Part of a small language model's weights: 4746 steps.
Each number is 50 + 15 x the weight over the matrix's rms, rounded and kept within 0 to 99. Layers, rows and columns count from 0.

# layer 2 MLP down (transposed), 576x160, rms 0.0994, rows 560-575, columns 0-159
48 43 37 56 55 32 39 75 63 43 69 67 50 56 43 58 58 43 18 47 64 29 43 74 46 58 50 22 67 97 71 52 63 64 18 50 45 18 37 38 59 68 40 49 65 59 68 51 37 36 76 40 54 30 38 59 41 52 32 40 34 50 51 55 48 60 50 39 47 38 41 72 26 32 70 83 60 54 65 40 81 55 35 47 63 62 38 76 65 29 15 31 61 52 21 63 75 78 38 45 58 45 35 43 36 57 47 20 46 44 42 70 68 35 32 49 61 48 54 46 73 44 55 69 49 63 27 44 43 31 99 34 64 34 44 29 52 63 56 40 70 78 58 71 66 66 37 35 54 43 43 46 36 73 23 27 71 14 39 60
39 49 51 60 53 43 44 46 33 59 71 59 48 46 59 40 39 58 55 52 53 49 47 49 41 58 45 60 47 43 58 37 37 41 63 63 61 32 46 62 55 48 52 50 42 51 58 47 55 62 50 55 53 64 55 60 49 34 40 36 47 58 35 53 42 64 58 63 59 42 47 66 33 42 49 55 47 39 55 59 39 35 57 65 68 50 46 44 60 41 45 50 39 48 53 65 49 52 57 56 53 42 45 52 51 42 44 59 58 28 67 56 75 33 35 51 39 41 69 44 24 30 47 42 60 48 52 57 58 46 59 44 50 40 61 35 55 51 48 62 34 48 49 39 45 56 51 47 37 41 56 53 47 70 43 46 53 60 65 48
61 51 77 55 64 60 42 62 44 52 08 35 64 61 42 44 46 37 65 70 66 42 47 75 49 52 57 36 53 21 37 32 47 38 59 44 61 52 43 57 65 69 78 66 36 59 64 46 45 00 47 50 60 53 34 38 67 90 02 34 49 48 65 67 69 51 67 57 47 41 52 68 70 26 57 52 50 16 55 41 54 78 55 31 44 60 72 59 55 33 57 45 31 49 42 50 57 27 54 56 54 23 72 51 43 48 42 58 57 52 52 28 35 53 49 54 47 59 58 53 41 49 51 72 44 32 50 45 60 48 62 44 62 31 32 32 51 47 66 43 56 51 18 36 47 56 56 41 62 53 58 21 53 37 44 70 57 76 45 71
40 37 40 13 58 46 62 45 47 32 50 44 47 74 64 60 29 21 80 69 52 43 74 48 82 60 50 54 62 49 52 27 91 57 60 71 59 39 66 34 55 63 59 51 72 79 68 49 69 42 46 55 35 40 58 48 64 50 44 56 77 50 62 39 47 35 48 70 52 20 68 12 71 46 57 57 79 75 56 39 31 52 74 74 30 60 51 60 57 63 58 52 70 53 47 31 58 59 55 37 73 38 20 19 73 65 50 24 22 44 46 39 56 95 63 44 78 63 50 19 66 51 34 76 54 45 58 48 70 35 49 43 23 45 76 67 74 48 40 80 44 44 59 59 49 35 58 41 75 12 52 45 52 63 49 31 37 70 80 41
27 48 65 63 44 64 65 48 37 13 34 42 62 51 75 61 46 50 43 54 34 49 71 40 60 41 43 48 33 54 51 33 57 29 36 74 60 77 31 49 60 50 66 40 51 38 31 44 36 22 21 39 24 68 36 37 40 71 52 31 71 42 38 60 28 38 35 65 43 53 45 42 52 26 59 12 21 60 67 35 34 67 85 39 47 52 57 43 49 42 42 66 62 38 44 29 59 24 51 52 26 67 43 82 69 39 81 56 68 45 54 54 62 51 37 50 53 13 46 47 56 82 43 51 44 42 47 31 78 67 35 47 41 52 45 64 66 52 49 35 40 34 45 33 56 56 31 58 77 23 37 53 45 35 65 42 50 58 31 39
50 48 59 48 55 43 38 64 56 58 77 40 82 52 47 49 41 54 48 53 31 65 37 64 59 38 42 38 39 62 64 74 46 62 73 50 53 54 21 40 79 48 72 70 39 68 65 21 57 17 44 53 58 70 50 59 62 30 79 72 49 56 38 38 87 41 58 38 62 44 42 65 65 32 60 43 30 21 55 35 61 68 38 55 59 44 64 41 68 64 46 50 32 64 64 54 42 45 57 54 24 40 58 21 46 56 60 33 46 68 38 48 38 50 52 67 60 55 72 54 49 38 46 62 46 56 44 43 46 58 38 31 61 33 66 34 75 38 60 60 61 28 38 55 45 51 55 52 30 54 31 55 44 33 57 47 44 59 53 48
96 52 67 46 46 51 47 39 69 49 39 55 74 49 45 46 37 47 56 48 81 37 40 62 63 48 60 55 77 76 73 68 78 56 40 39 45 44 37 55 37 28 48 60 24 26 56 32 30 00 59 62 64 56 55 58 40 63 61 64 44 37 33 37 44 44 45 45 60 56 46 43 66 54 63 50 49 64 68 54 64 64 36 59 37 35 43 56 41 23 35 51 37 56 40 37 55 41 55 55 74 12 40 61 58 42 46 64 44 74 38 52 49 43 55 55 42 47 45 55 44 44 54 49 55 41 38 46 59 66 66 45 69 76 57 29 54 24 61 32 50 37 60 77 54 51 48 78 58 54 50 55 60 65 66 71 39 43 37 31
55 74 48 23 31 43 38 52 43 71 61 64 43 49 44 71 52 42 71 37 38 60 48 27 36 40 49 49 68 45 36 51 43 33 44 44 44 70 59 61 36 53 65 59 42 51 52 44 59 29 53 65 45 53 55 69 41 68 33 50 61 38 55 51 54 58 30 29 35 29 57 56 50 43 44 52 26 47 66 42 45 46 36 63 42 49 53 59 76 51 35 72 60 46 50 66 69 38 46 24 32 56 52 50 62 55 67 73 47 36 54 46 40 42 60 62 73 63 57 56 40 49 63 53 56 61 51 74 66 51 49 34 47 49 52 50 36 84 36 69 72 50 77 92 64 33 61 60 67 62 53 52 48 71 57 63 48 72 40 59
40 44 32 38 50 59 40 51 57 42 47 69 54 60 51 56 55 73 46 66 16 80 55 58 50 80 83 39 51 31 39 58 45 45 45 32 42 65 51 69 47 91 68 49 49 38 74 42 34 32 34 34 40 48 74 14 22 63 48 58 47 55 13 59 59 65 81 84 39 57 29 46 56 33 52 41 44 53 83 57 54 53 42 80 81 56 53 78 39 43 56 57 48 50 75 31 26 72 54 67 40 57 46 42 34 42 73 42 47 62 41 33 63 56 38 29 45 58 47 35 55 44 68 50 79 64 51 64 65 44 58 66 45 41 66 64 79 58 71 63 31 62 53 63 45 79 61 24 60 68 67 80 33 28 56 49 77 47 56 44
42 51 40 42 54 53 47 46 38 08 40 64 36 46 34 56 38 75 77 64 39 68 55 49 61 50 38 90 73 66 69 42 63 68 53 40 49 66 70 32 61 37 57 55 65 33 78 48 97 21 47 69 42 39 57 61 30 62 56 55 37 48 20 62 60 64 57 56 48 23 58 48 30 27 97 48 54 44 44 34 55 40 80 53 52 60 36 55 60 17 37 58 56 33 56 47 66 69 59 31 53 51 71 63 23 54 32 48 52 65 37 72 38 48 49 58 43 52 71 51 40 66 31 47 54 68 47 78 23 30 67 72 44 57 46 60 51 33 65 36 68 60 52 29 27 35 47 50 31 37 40 41 50 61 37 50 46 73 61 60
68 46 62 58 56 39 38 73 47 36 65 64 47 35 32 48 72 58 32 64 68 58 50 68 61 43 64 16 57 04 61 83 42 57 21 53 27 59 53 46 43 56 36 55 50 47 66 60 39 52 51 59 46 39 71 25 38 42 47 59 47 46 59 53 99 64 47 75 89 77 36 53 77 62 25 52 56 39 24 75 27 65 15 65 37 51 58 38 45 29 75 37 65 83 26 67 35 59 63 51 54 45 58 52 74 49 59 66 23 57 53 49 87 59 36 50 40 46 22 50 69 24 39 33 67 43 56 75 46 64 44 22 47 57 46 52 55 88 57 49 50 74 51 45 48 63 51 57 68 48 51 39 53 55 31 48 66 33 96 36
49 56 16 38 44 49 31 64 58 48 80 45 52 55 59 38 62 48 82 62 50 61 21 40 51 39 54 36 55 58 31 35 25 47 65 31 47 60 48 61 56 61 67 64 21 65 57 75 38 12 60 50 42 41 66 79 52 53 56 62 43 54 60 44 33 74 28 60 34 47 57 51 42 52 61 53 49 45 55 49 49 44 67 57 46 34 63 76 44 55 48 66 71 56 53 53 39 48 46 32 59 49 34 31 52 56 41 52 56 34 49 33 43 33 67 51 72 57 47 59 60 67 56 36 47 40 65 60 55 46 70 58 48 56 47 46 30 58 34 53 54 57 54 44 62 37 47 59 45 71 30 71 69 68 45 70 39 46 52 37
35 38 35 50 60 37 55 58 53 55 52 36 59 74 76 67 68 58 39 52 50 27 49 33 44 41 35 43 70 26 33 47 40 77 56 63 64 56 41 74 46 43 42 56 48 43 39 48 54 39 56 43 71 84 90 72 49 31 61 53 66 45 49 62 36 39 71 46 45 53 35 59 37 29 42 13 53 46 39 44 26 45 41 85 26 61 53 31 40 65 19 20 60 62 40 54 66 66 68 46 55 20 60 72 45 36 42 32 58 53 20 52 86 34 78 30 37 25 49 56 49 51 58 58 43 43 27 38 50 41 64 49 20 43 68 56 76 35 53 49 32 54 43 38 44 99 47 62 27 62 48 56 54 58 30 51 47 55 99 49
29 74 49 38 70 83 62 52 49 60 59 52 39 74 73 31 59 40 37 36 70 42 55 60 68 46 82 41 47 37 72 55 50 59 29 43 61 73 71 36 46 44 68 65 37 56 39 58 24 48 58 30 46 46 68 44 33 31 34 44 64 46 28 35 76 42 49 59 30 56 24 72 55 27 41 54 61 84 42 52 58 56 50 48 54 81 40 52 70 65 40 34 53 59 48 36 64 74 69 51 39 40 76 55 53 55 42 58 72 64 59 55 50 43 65 74 33 44 44 44 75 62 29 56 49 22 67 72 75 42 76 41 55 68 88 88 51 22 47 28 50 47 50 51 61 79 42 73 47 61 65 54 43 79 29 52 40 37 53 18
52 51 44 48 51 49 47 49 47 48 41 44 51 43 52 48 49 43 53 52 52 50 56 55 47 42 51 53 47 47 56 58 47 52 51 58 49 56 51 53 46 43 54 52 51 43 54 54 43 46 47 53 56 52 55 51 49 44 49 54 48 49 52 49 49 60 43 53 58 48 53 55 50 49 52 51 51 51 50 50 51 54 53 43 49 52 49 46 50 48 46 47 55 49 55 50 50 52 50 51 54 51 44 48 45 47 47 46 52 53 53 50 57 46 50 44 48 49 48 53 51 46 48 52 55 46 47 55 58 56 57 45 54 55 56 49 46 47 51 45 48 51 54 54 54 49 46 52 47 50 45 41 44 55 44 41 45 51 54 55
74 57 44 55 35 63 52 49 54 56 50 54 47 34 43 35 56 59 50 34 38 49 75 50 38 64 55 17 42 49 60 32 58 45 56 57 62 29 90 32 44 74 66 39 28 39 49 60 61 08 65 39 40 34 51 65 57 32 88 68 47 55 65 61 80 54 69 38 33 44 62 52 58 62 67 54 43 79 58 38 38 45 66 62 54 47 62 47 63 43 48 68 81 30 67 60 53 53 58 62 69 58 37 37 38 66 55 32 70 41 54 67 60 58 64 42 31 53 64 50 27 34 36 50 33 38 50 32 66 62 58 29 53 62 86 34 45 53 50 43 48 61 39 44 29 45 23 36 58 56 69 44 73 43 45 30 52 57 62 70
# layer 2 MLP up, 576x160, rms 0.097, rows 561-575, columns 0-159
46 50 39 54 53 65 55 58 57 61 52 50 49 45 54 57 52 65 58 64 46 54 62 42 67 51 50 47 43 69 42 45 64 42 63 45 34 52 39 50 49 59 42 51 55 52 41 53 48 77 45 40 46 53 46 54 50 61 54 59 59 64 41 50 27 38 53 48 53 36 54 60 69 69 41 53 42 58 37 55 46 54 37 56 54 38 54 60 48 47 36 48 41 59 59 50 38 45 53 54 35 56 36 52 45 45 66 59 52 59 52 76 46 44 58 56 47 61 51 47 46 53 47 46 51 52 33 47 51 46 33 32 49 57 32 40 33 36 50 46 44 54 48 39 48 47 47 49 39 40 43 55 50 60 59 51 48 47 52 44
54 32 61 32 53 62 60 62 61 43 56 35 76 76 70 86 53 63 45 49 60 62 38 49 48 36 59 39 44 58 62 45 59 52 61 29 63 25 37 58 54 32 64 66 66 47 32 44 32 61 33 41 77 25 35 43 69 78 54 49 45 53 21 34 30 47 61 55 47 56 66 55 47 56 38 68 34 35 73 36 20 48 51 24 66 35 85 27 80 43 65 58 39 66 43 69 65 28 41 58 21 39 82 46 54 26 53 68 48 14 48 68 33 62 47 53 49 55 56 47 39 67 54 49 74 55 75 37 54 62 45 29 46 66 23 35 46 70 61 68 39 64 51 31 43 30 34 57 42 56 48 30 43 66 59 77 35 67 64 83
51 35 41 31 35 35 55 65 40 86 45 49 46 42 40 58 48 55 65 50 43 46 48 41 31 36 48 45 23 87 42 43 39 79 62 33 63 63 44 47 63 55 19 62 34 27 34 63 51 76 84 70 27 29 49 66 45 51 41 47 79 54 73 57 28 12 48 37 57 17 53 38 78 41 48 63 23 47 57 62 42 44 41 59 57 53 62 65 54 36 35 53 38 28 35 54 12 54 55 26 25 36 44 45 50 12 22 51 36 52 68 58 27 56 26 64 57 50 45 08 49 61 38 55 30 42 34 48 49 14 37 42 21 44 85 63 54 61 67 50 31 68 47 20 45 80 28 51 71 43 49 81 63 44 17 43 35 43 89 50
40 47 43 41 49 25 65 56 30 65 48 76 53 40 49 27 28 68 37 63 68 77 48 20 67 54 43 38 59 44 52 49 59 38 52 49 67 68 64 61 15 38 40 61 41 58 34 48 72 65 69 43 50 28 61 47 44 27 55 33 64 31 54 69 42 40 49 35 81 47 49 51 54 48 55 20 45 81 58 83 26 70 51 37 17 50 41 40 58 70 46 80 57 33 41 53 44 50 25 31 30 47 46 72 69 36 47 60 40 20 58 55 80 53 68 38 48 52 37 34 78 41 56 67 39 34 34 38 47 54 36 42 11 50 66 54 28 72 52 36 52 65 42 44 70 47 55 48 44 65 63 45 67 30 57 69 70 63 66 66
43 50 44 47 37 48 64 27 35 58 62 40 78 62 87 58 66 46 63 67 68 74 67 54 73 55 47 39 38 61 62 57 38 72 55 56 35 65 57 43 63 28 58 58 51 41 72 57 43 62 29 47 70 51 27 55 46 55 31 63 70 38 56 34 42 35 46 27 70 47 35 57 54 56 67 66 37 20 72 59 63 48 42 50 61 33 81 45 55 58 47 52 45 52 54 49 14 39 45 56 37 63 49 68 39 56 54 61 60 78 42 43 38 49 56 43 59 59 43 47 55 61 25 56 49 65 47 63 53 38 45 57 46 42 63 26 44 55 57 30 51 46 51 66 44 67 73 64 32 76 38 56 62 35 41 56 37 62 38 41
72 23 49 68 32 52 70 52 52 69 58 53 49 31 55 51 67 61 59 80 68 79 50 39 27 52 47 63 57 55 67 24 30 72 58 30 19 45 64 28 25 57 58 57 45 29 35 69 43 60 36 26 40 33 67 49 49 61 43 75 46 49 51 52 35 15 60 25 51 56 39 55 71 58 49 28 48 39 60 74 31 38 55 52 14 69 43 53 60 48 72 46 43 50 46 31 33 63 32 28 38 66 58 49 43 30 73 41 46 34 67 64 35 71 61 36 90 55 37 43 70 50 66 58 42 65 43 37 58 50 28 49 34 43 71 49 34 59 52 48 37 55 59 50 49 61 54 48 55 36 17 62 34 32 40 51 64 54 77 51
40 42 62 39 66 39 65 52 40 60 33 40 63 44 46 51 54 61 57 63 27 48 45 55 62 53 59 74 54 39 46 30 59 52 83 58 64 42 44 60 46 58 59 75 32 65 30 60 49 56 39 30 61 55 50 53 61 57 66 54 32 40 43 48 41 51 56 53 49 48 32 72 75 65 67 52 45 29 48 78 46 53 39 59 46 31 39 73 25 70 51 38 37 54 61 67 28 61 48 64 53 52 57 60 49 33 60 47 61 52 74 55 53 32 72 50 45 54 48 54 41 59 40 46 57 34 35 25 50 47 41 43 31 53 40 26 40 41 22 63 65 33 47 41 50 64 55 27 55 48 57 54 67 43 69 54 42 65 60 38
39 49 41 84 82 57 49 51 47 70 76 61 57 52 47 54 63 59 53 66 61 63 68 57 43 22 41 70 41 67 28 51 32 75 71 45 36 83 30 56 66 52 68 72 89 58 32 66 39 67 29 27 30 59 86 29 27 29 27 39 73 79 82 47 36 65 41 54 32 41 80 29 59 71 60 73 46 75 55 66 72 46 28 25 50 62 32 49 46 58 49 40 37 42 72 59 32 47 34 33 31 53 83 55 47 43 67 56 66 43 50 62 47 35 45 40 49 52 49 34 53 70 77 52 27 44 48 27 41 26 35 47 51 72 59 50 41 45 18 41 28 74 47 62 75 58 59 55 29 69 49 46 44 34 59 49 38 66 46 71
53 59 56 43 29 62 73 59 56 58 33 55 56 50 46 26 49 50 63 57 61 29 33 52 64 31 32 74 79 62 69 69 37 71 42 43 46 34 58 40 77 57 32 47 34 53 66 45 61 70 55 33 53 31 84 33 31 54 72 48 51 88 62 53 31 32 40 34 51 66 14 47 40 75 69 68 51 78 39 59 39 46 50 27 50 80 44 53 28 26 68 43 55 53 52 25 43 66 48 50 23 65 22 51 55 74 54 42 45 42 44 44 79 36 59 62 43 68 59 68 44 21 59 39 41 36 41 50 37 49 32 46 31 65 49 51 38 59 51 43 71 50 55 67 50 49 52 28 47 37 65 30 69 51 52 60 52 42 57 34
68 36 72 43 32 55 47 74 77 57 64 70 20 38 37 61 24 30 61 24 63 55 53 26 66 62 59 39 57 77 43 59 66 37 60 37 13 58 51 49 50 75 51 63 32 49 71 69 72 68 63 55 46 50 10 54 51 63 55 59 52 62 54 29 38 61 54 58 43 74 38 67 70 85 23 45 33 50 70 64 85 46 34 70 42 28 39 59 71 74 73 46 31 87 62 29 48 52 64 65 54 69 69 79 33 57 25 58 41 49 58 69 74 56 29 45 55 54 58 51 54 48 34 44 66 27 51 67 38 61 23 57 44 48 26 57 46 58 63 44 62 39 40 48 43 70 62 19 50 50 57 62 64 56 77 74 72 55 43 46
52 53 50 53 62 62 46 69 43 58 39 49 71 55 62 46 35 61 40 56 34 48 68 49 66 54 71 52 35 69 71 47 79 55 51 45 63 81 37 40 51 42 44 59 59 59 76 41 45 52 48 50 55 50 37 40 43 76 64 31 35 41 49 47 43 52 33 29 41 51 51 60 38 61 41 53 29 47 57 47 42 38 41 40 51 56 40 53 50 63 52 63 36 51 45 43 65 55 67 65 32 51 66 27 51 65 64 65 46 47 36 61 66 40 43 47 52 31 41 57 33 55 38 42 61 51 51 39 49 41 40 27 41 64 35 39 48 48 38 60 49 61 29 57 37 69 52 37 72 22 43 58 51 53 34 55 52 25 42 51
64 55 36 43 43 52 47 71 82 44 49 50 55 69 54 40 66 64 68 48 75 34 41 58 44 36 49 41 38 44 32 28 71 71 74 24 22 56 39 82 59 54 35 31 68 25 27 42 51 63 59 36 60 37 50 20 43 50 62 34 60 64 45 35 29 34 42 63 42 57 43 30 58 52 43 56 49 42 57 44 36 44 64 12 46 39 75 31 65 87 29 44 58 74 68 56 56 44 48 26 32 55 70 37 53 39 32 41 82 36 22 39 54 54 28 34 60 69 65 39 69 78 79 58 53 37 44 38 71 29 49 30 47 46 63 50 57 43 12 62 45 51 44 52 73 46 43 36 33 46 50 55 58 60 29 80 37 52 50 32
70 32 66 15 43 32 46 29 66 79 44 45 45 27 42 14 78 62 74 72 65 85 79 40 73 82 61 82 55 49 58 41 67 47 44 41 38 36 53 45 39 36 50 38 65 43 47 22 59 70 36 14 70 44 58 37 51 60 31 39 70 59 52 66 36 62 35 25 52 52 42 45 48 76 57 50 47 59 25 50 31 64 50 34 41 47 64 37 71 45 61 41 41 41 39 64 66 42 53 28 66 63 45 61 56 55 28 68 55 42 59 40 34 61 74 75 69 59 76 57 32 28 64 60 63 58 43 22 45 18 46 57 57 76 76 43 36 41 30 58 46 48 48 65 66 42 37 61 55 41 28 54 27 49 70 53 61 63 48 24
48 48 50 44 48 51 52 45 46 54 53 55 55 46 58 47 43 51 47 49 49 47 55 43 50 49 52 50 49 60 48 49 47 52 58 48 42 51 49 49 51 52 47 48 51 52 50 53 52 62 50 41 48 45 52 57 50 55 50 49 56 53 48 52 41 50 48 42 45 48 50 52 55 59 51 56 47 54 51 51 54 50 47 57 52 49 48 49 57 54 49 43 46 48 51 51 56 49 43 49 45 51 50 51 52 53 48 62 54 46 47 49 51 56 51 53 52 46 54 47 41 54 52 51 50 43 47 50 49 49 41 45 51 58 49 46 42 54 50 49 47 51 54 50 51 48 51 49 49 56 44 49 46 52 52 53 51 44 55 53
51 88 50 43 49 37 55 72 55 46 25 60 40 33 48 27 60 54 26 57 38 69 69 53 70 20 46 79 48 48 31 51 71 66 51 53 47 48 54 50 65 48 47 60 56 59 42 46 58 62 46 34 43 33 65 22 28 66 50 40 45 55 54 48 42 62 65 59 43 67 43 47 37 79 49 61 54 61 28 64 35 34 68 48 46 53 55 29 51 55 48 54 57 42 63 39 32 59 51 68 36 59 53 55 48 47 57 78 44 20 37 72 72 36 66 33 52 49 56 46 28 47 48 64 55 23 75 29 50 74 41 30 32 85 46 71 39 57 58 00 36 45 37 72 56 41 74 20 28 68 75 41 45 51 51 39 37 55 75 32